Each number is 128 + 32 x the weight over its row's rms, rounded and kept within 0 to 255. Layers, rows and columns count from 0. Numbers have three digits each. The size before them is the row's rms in percent of the matrix's.

# q: layer 2 attention query, 160x160, rms 0.0884, rows 128-159, columns 0-79
# k: layer 2 attention key, 160x160, rms 0.0846, rows 128-159, columns 0-79
# v: layer 2 attention value, 160x160, rms 0.0883, rows 128-133, columns 0-79
# o: layer 2 attention output (transposed), 160x160, rms 0.0893, rows 128-133, columns 0-79
q128 106:115111166161182150158126058176139124108095176078175146153103152104150108147135077221102124147121073121141117112142146140082116102086188137097079109115157100116135151149118115103087097184094044162073108102070104099130153155123147192170142143
k128 122:146142151088138124142064135137125160199136151082140137128112142149104074111177061125112117123102057162172187116132182129125146162143166147138127099135121093105146130092093160113127141130104112141168150097126125160116083132109168118112120133
q129 099:110183105092061119091094190120109133140149130161129089112124125145103139112149136097095191136074166120138179124117080157173150106116107081173155113174173138130103098081118175145177114113156211105157143081201185133145133088162105085112091046
k129 090:099099132139120082115200142092151065060151142147120114152122077089152149154095207158121128163141170104114099173133106137107103129165084131129146143088107168107116143154206091106123119117148144063095180199119127118056134112205135117129186112
q130 106:145118147130147116182096157115206099133135075197131091115140141105135139102110127161106129154106137099146128179025143135071164130091116165101170080142176120117187158171111182132141148080134159109233094178186149150106093083113053090087095188
k130 092:089128163174153098128124167123132125084164129151150151132132148128137110162158175136131112108152173140101109120135126092132148169172105146149104169128144117064156118078125058115135196094148142065118099151132157127134130085111172066088173108
q131 107:182029132188186122179119103150160127127101116196111133138067117082127154124129171156126114114243097137121125096086152147122197105115116194127116148143103118153145121162147113092111183120127052155144136157116054180118103129085108157066129195
k131 093:099178170146117150122127141157130124178116067148089151076085096141103152115158096126161146091129076176146136106177146113138162133152173134085078136141137083170164139126120125107135134155169122161131147113133134146122142110108131111137134149
q132 100:082237090065058123045114189094138113151104150159164076168175131171099107136136096084088183155065105111145153101126125167148116137153133090101143131146131158091118116064124190160145139141131203119172119053158131126142128155199104086171133090
k132 089:101062096104131059142158073109134144062123133129138130165113092120136131131142164140131094124153172087072104160145106103084102134100082119135135123107135153090100121132153118192155161114120140125096130144111060132128107145201120183148111117
q133 120:098065119159160087169108160115113105122066156126130112142098092136099230076132163160165166144165170131092165126187117098083126105065093120147137105121117114177123132175136046098117115159132083189113174130136150116098101155130131141141090137
k133 136:178163162138151108150109189117088103143106136085125082116133088177106143061140076084113158162100117181179186116159163144141106163126164129117128153131120149148131160107087139071101083116166131110157202118162102117068119122148164089125142092
q134 079:135055163189195151212101124112113139084128149085101077139151135080115166120078136153180099128142146140090078161095176137105108130138116134167170109128130125181128116174162108123136129133051129123121139152138115136154098090169102130130153127
k134 075:103137163180127154149137128083066158143113162123127106120144147126090116142038084097112102082154170184197144098128135141207142174161147088131121133155101127154136130097113115104112062124086206125149178139170112136148142111057171071082143178
q135 106:114180113080122133145088208073132116168110093133100070214184131135097115134136115117172101138076123113093138110185138106155108180166112131154149111160051163077145179119091097153080136176103218163126151133168102111088133129161114084115064134
k135 096:109160082176117062123180153024126159173116163133114154151105118176139133135170097096169177136106174123119124133171150137073094115105142093093119097126157147137097093141167184147126156164138141092188119074140089166132127150144063114156061116
q136 099:144080105194185097142099147142129143128078158124064088123128110141101185115112201129154157154217137130096098123185119136110105146127141183139124159127112133184118115163128088102104143100138135192102163141126112174132122105149129132057180103
k136 090:130145188163130169120146161132090119130078143157118135082101087125134124119117126061138099065096130169131114119170164079147154130165132133140065124138117138195171117143146119120069093094177144139098180138152107083084163153119103145145139109
q137 098:128118143194201114160147096169136153178085144039152162127117132138162104161172106203133105121135106113098083124189153095099072134113170136090094116101141110159170125166106097119078080169125045163071093130082106107140162113120156159143165134
k137 105:159136151089121134126068159139149166194142147101171124133136133134130085128174068116122130121069077147176185104127189136122153152139172148129121088138122114117169113118091157112127122141107116143159131084138126131153084129085152129114116140
q138 112:129045149121103145172130104140142105117151104122047090091110147129150124151117196192085107136143150141106121113138131069089125140088095125145143100131154147171139118127130095069124095111129096130072131161145191103096092081098119146076105061
k138 105:171199135239102150138164205081145114157109127132106154121137168137130102147131154102092128135115137113154108114091143108159166155186116056114103115145130155157155153137166144085084106102158110125145117099109165097107163084113100032099094100
q139 091:103162103059061133077169167117152107162171109110149135163166183168195096124170111165117115111036111123140101140121100104167119161109127077138140126206133129110134118070092126193127094133164150078116101114199151122166136110139110092152131094
k139 087:149106089135125070113129159138139126111149148117139124126147128089150115181178149149157165125090168074112088143120150150082111172121094115134162100100119160091156087102195146127170144147108061088158083110135132127181127084114156122126159134
q140 109:111150133078072159128125130125173129177138091169158108160177107152136079128169100095102101116065127081130166138097131125138173123175129078098175125131104108091180151097142151165145139132137194096188142130138083086130081132121108139122079204
k140 100:117096108147105076102113143075119165101178110106125091144149155157120142158115135153132187150170144123130130137120123167115120155107136130102222161172146136061065134092089145121210172149097165129173117100141094140177100129186107096124115096
q141 110:140172110147155103058165114138105143133097136093119188103118129119144116188130126147133111133173105152129085135184127115100057154142175179069085155120137131127093146161110124093094126120130104138098094124054153165127164126124132105136191131
k141 106:098115144063115141153127069180172159124112160163165167108117148101170070111150136128147077095100119107067112118079113067106129070093126176167063089128111106148186099136112127196074161110124115175081094124105153106160143144108084206128119162
q142 100:150094140159190125104156073129115153103132150115080157147182089143141137125082149145136113127249105109126068117134140115127153143137134156108091140103117134112121173215152145128070127103089090184114127184065103170121123109101148139102141146
k142 095:150142136148184177128090103163102143182065110140105172101114151159126125086111083130149103081125107132152123102155133099159170100100145150178109096142131085189114095123081132175101127101149105173167106140080098133142147174127123133183095198
q143 110:161056158175148150165141059141095136107193111133099160067050144059141135140106158164101106137194120164116105126140128076092108126094108141137093090107121099193100110154105088087123117149069122141124119189115179139083165118055133121102124135
k143 094:192174154153159144131112159145163132190157141136108117096114175146138133116145138123067149124118110177152135075063132142162191144172151144136105112129095112160167119103140151076114139118112112127143086138150160132127124101061151071074121136
q144 098:081230100044089122068163134137082117151163118067131160156188115111145081155142096152109125130104118132144122115195073124183095150174122108119147072130126163059147135125115176166131115167115196101108103131152209131124153068154145050137106037
k144 102:137086078084125101092166083106156124084116148133158136153176152100173134160088158169105132156163188041080049141111086141096132088108107128161137057130148151106122111158169131175135118124108125139104058116086139123165116107154101152140116142
q145 100:110153110045140087075165115148138136151147140140122189142226136123097097148141088108132092128152132133161102151088093155123126122173158127068174099098172146085186142173145230173154122125130186072168089184175142179132133130128114066143144112
k145 102:103074110092147065133126041160113143073141130145145122146166170108127113166091166135152101142212199077071092126105069121115137108117113168161115109127172119108128116113112106197137133132136157140099052142101112118185160089103124155126097142
q146 127:136104103154154078164099160114153134147052160130092095166112093157131177101162179148142156145166124114078126103208137102108113133116136179140109171138095122152131128149126053126065142108161078193074170111131087151142100136147143142069156120
k146 118:129147174163110157142143209143090129165070117101129107081103065160127125115148080070156116087051118154143163144179211094107114136129151120098092124128103158170168122130145148108094086106176118132164171117144103102098142167137097153150134092
q147 104:114229100040082119073102170109164115170147064175138092116178130132123079146168107128063131169086137127127166151107113098111134131141121154089186097127149146057198145123117127143124146086181178115218116136137153100097093123108101074061059131
k147 097:090087106175105090120171132071177152068158118160163142155153137119162112150152206154105151162137183041066086136109122097092133083106109131129107138150179151101120105130132113177139176104141157114106066099104150117165135111178059125136109096
q148 098:150095157161154126122184055150109126085126147082146199119085138100175115149084124147145085112168080152159068111148151128118120144141155146095070163131142094156091128150128134107085125151110047117052095132042096137125179158114162158184221170
k148 087:163156136040130172153062068204138163186099133121114147107115170121135104089154091128133078090114058136136155088096124112136127117108136127168134091134095075120162106126063153161132122140119085173142089109110153155173108141073158160135113179
q149 093:144075136201210119201125107153097127094088115046120118106078147119153135158096173187157113122175135123096090102158149117100085123083132134146099117118166115193130114136083103088100083151110044148081110097113142095113153083150152139137154053
k149 086:160167148105124168120125162141169103196117150130131146130137112107130096111139078094102107128059101172195186095133165133135132171156146106122095099131087136137200142125121129103083082124124139116146148115122166120101108114048159076127114141
q150 103:089137119108089133141098161094128128176147157152102055186162090175092156095128128084128181133084126103119149119170109130191142134157113074173159131139081149148112118111165109196170146118080222166131183141213151140178103117158114135110093098
k150 102:151114144194129114082162168074071092105107132119102071118120116160096172160062160114139185121170160159146085149202119176155144150149123110116169141124128165148057130141176135094147146131128126120147188149138077118073146143209125116146165112
q151 088:134115141211173147176141080132157150158088141045141137133140121138171107141096115193124088141142093099099073110145199082071094148126154118062103118117127099157144167149114133102067098142097049159115103134066102086114141106143131162127177159
k151 084:182138140118117146133050177135169195206118131123143151131146163157127079137154077103104104092070080144149147092104178128144160174126150116132137084152113123119157112091089142140125139119105135155171118080134145156172102155085131093116123157
q152 113:111219108047047174069106125109147140138201093177154096117149117114126076141123090107057135161064102125144157113077118095147142123138103095081145072133148136084126140082115185140151139118108197086195098120122176105096123122109089094114081118
k152 102:122089108149131068122148122080185160090165127127117140151140153117150124145136210167089146150165159065074082124095100121129142129116085109148156138147144127111090112109149114166169203091106140140119094135093134155161107138193102108127122125
q153 093:137084144214185125123160067172091146099119121070149217113121157087129131151091151165149084114195104123123053127122148133124109127131161134103082115119188096169118130173116147107097093162091092109088074135058117139119180121109145130172206147
k153 083:146143137047158125145066079200154154169141168130143126110136163094147107121123094129146070099118085172139171095084141131141112146131156174172102089120073079120188104146104134150120097144093116139142074138131126128172149109041172142125142169
q154 108:151163132087088139069156115122144118102169133168167200116123133123105110093138098078155137112106123139186137104024114154152187103118126133151088148136151119064115133117130163143121117110143082092126106107087107161123140197125172118174134186
k154 093:106115105083176113163109071209105130111147084132115181151078108095131149091182120202168091153119071096093131154145122111095101082079116144105129155063117093114092147140119115155165144142156056125103107160097124161110122169145150187167135158
q155 111:163064149153161134109156067153138153092122177150173184100059121109127133110131121098139120115165105122163121101073149175148183077118151113125083154109133107136069094147135142118151140142131047090095123100052075158148126173110152192189171191
k155 095:127142146077138155151060064232088109153124095132097100101095121119088144085107075160139097102121059185162179124134128118159095123102143137119147148118088075129125167129083120114159104141094125211116152176131104130107110167120165189133137156
q156 120:140187135101094157099181080125153142153158144126125195130098141127195090128126087136105121122087077139155070133087165111106122161151139164054080160143089122139108156101129138160094157088113067132110099154127125155136151160125131139129223187
k156 111:146106115095120138119080116175113177166119087104129169088120162130126109154184161148130111093116100125080100137090112112148188124100120136180174092127152100111110094125098143172158185120122062185116065114086174177163112161118110158112121191
q157 122:097169144077058167097137055128127108117157115139151141108154102141135070151109106114107136143070118158148181125081111115114135094121133098118119104058143126095140140067166168132163125136101121101148133143059170072073105139110142155173102134
k157 116:156107106123142140129166090113127147124185116121128133159143195153138118130111172161061151171176133111133125103091059180194155097086134109161167149160137128081051126138081118165153162122063102158129078121077170128159125175148117100127043111
q158 095:111209088032042144066123159085193111177148141216147079137141110169127101127178092084081164149059125119160164110095121140115162115143120118081172130111113149087143140098160137155151156086164169108186137122155134144129082158119108123104109155
k158 087:093084089166097074148127108105107139053136086120129131140137138156116141145143196130128149138156160078075080161127094109120133088092095119119162149130198145094077134131112126165164172113143128128103108137099111134142142152219090163135119108
q159 115:114090140166167147167089125115135146117088231138150092138038143135112198106143125171132161139126115095118093119141145105092116113062128094125094137147147088185072109173126083110086170170085073195060143091139108168140149172143117178149136150
k159 140:148146173131152083149067174145107127170124142072136098105101092166101115090169083097131133145090083189158205129144189135117113184144166161137135132102113133115138131101099153080114137100139116129149205137152097166088110145149179129097158112
v128 107:134120119146148093145175095166118115153160144132084101184167110183185143122114163145132164137166104175110116076168150137158179100152120111158160115135102163160140126155165100171147126151106098168154099115185109084130107171159151121134125178
o128 105:149087127099071106102100206156131100155119176156160124183140150062130125145155134112094082108137148070082138103121112124109084145133116103129135072166122153107063120092089182190092119121072191108120153126099111192142161077140104122145135094
v129 065:134131127150079092117056124132097146166147127096169101103135111090153132116139135156119116124144118160148113176190080175109093102129108193130074103108132112132114125254159133065135137118146076137074184150108118106119136101074129121078123141
o129 064:122161140113227100085115080098165143124095107116152144148144125188090118067145123057194134113115120114102107158084163140142198123091132154125132143150092119124099121083093108082087076144121112167194138163143151081101157149099094145156135134
v130 083:104126093164095109124115120118159080120112103103143125087134086139143145090147083115139168126149134148166116193117070097065134140125116145128073111108073093112198148169054060119163157188123124148137161178115149121171125134131185123145098168
o130 068:096165099104164123119152099098131093203096124058138137133143179149081123080105167118124145133078075099078124148095130146130096078126141208144146168126171149135124152167188127136096090114152101117155101067111138091126122170044071106125108137
v131 113:147073126129121090112148141097147132119151115071181187128126125079149129126123128146140097127124126123137170164100139135118109134073120174080142128080137078113095136181110170151201073176134130179118117170117126163150171126078091132140093107
o131 104:091181129105119110166115081125148107119131147144066093080111133184118124127151119120124104113058107122168089143145099096117127128110161144077119168140148140138107115145114091103167135096178121080131119157153187107105073211106160093119079119
v132 079:130123167124161179096140101097077144132088153111122196139096083062073139110114104122153087130093160152094128129087142054144105131075110047135101136132108120130132118065109134152155078139062166139158150153134108168116121138137108141152096126
o132 085:126175085187101141142180125096122169093110122113122117101081085150158174193082120138088146105131113163122083116157111132085101164144160157101148129071175118125153146191155081159217151113157116103114097116138087079151097088153151143093123158
v133 114:118083084130119084105174120156116138166155118132158180211176104177112137138133144155129138145168101173112142071164090129188134151174147104140184133118130159151152136118139156234187104176101146155173089152176115115110154154137151125105104167
o133 118:067120158086058107126107226125132091122090187167135079161146147105167130132161110122085097127117151104118113097184153119147041112145172093128106060182153126082108121112111150141127130133092143077098138139115184145170095140122113046152124097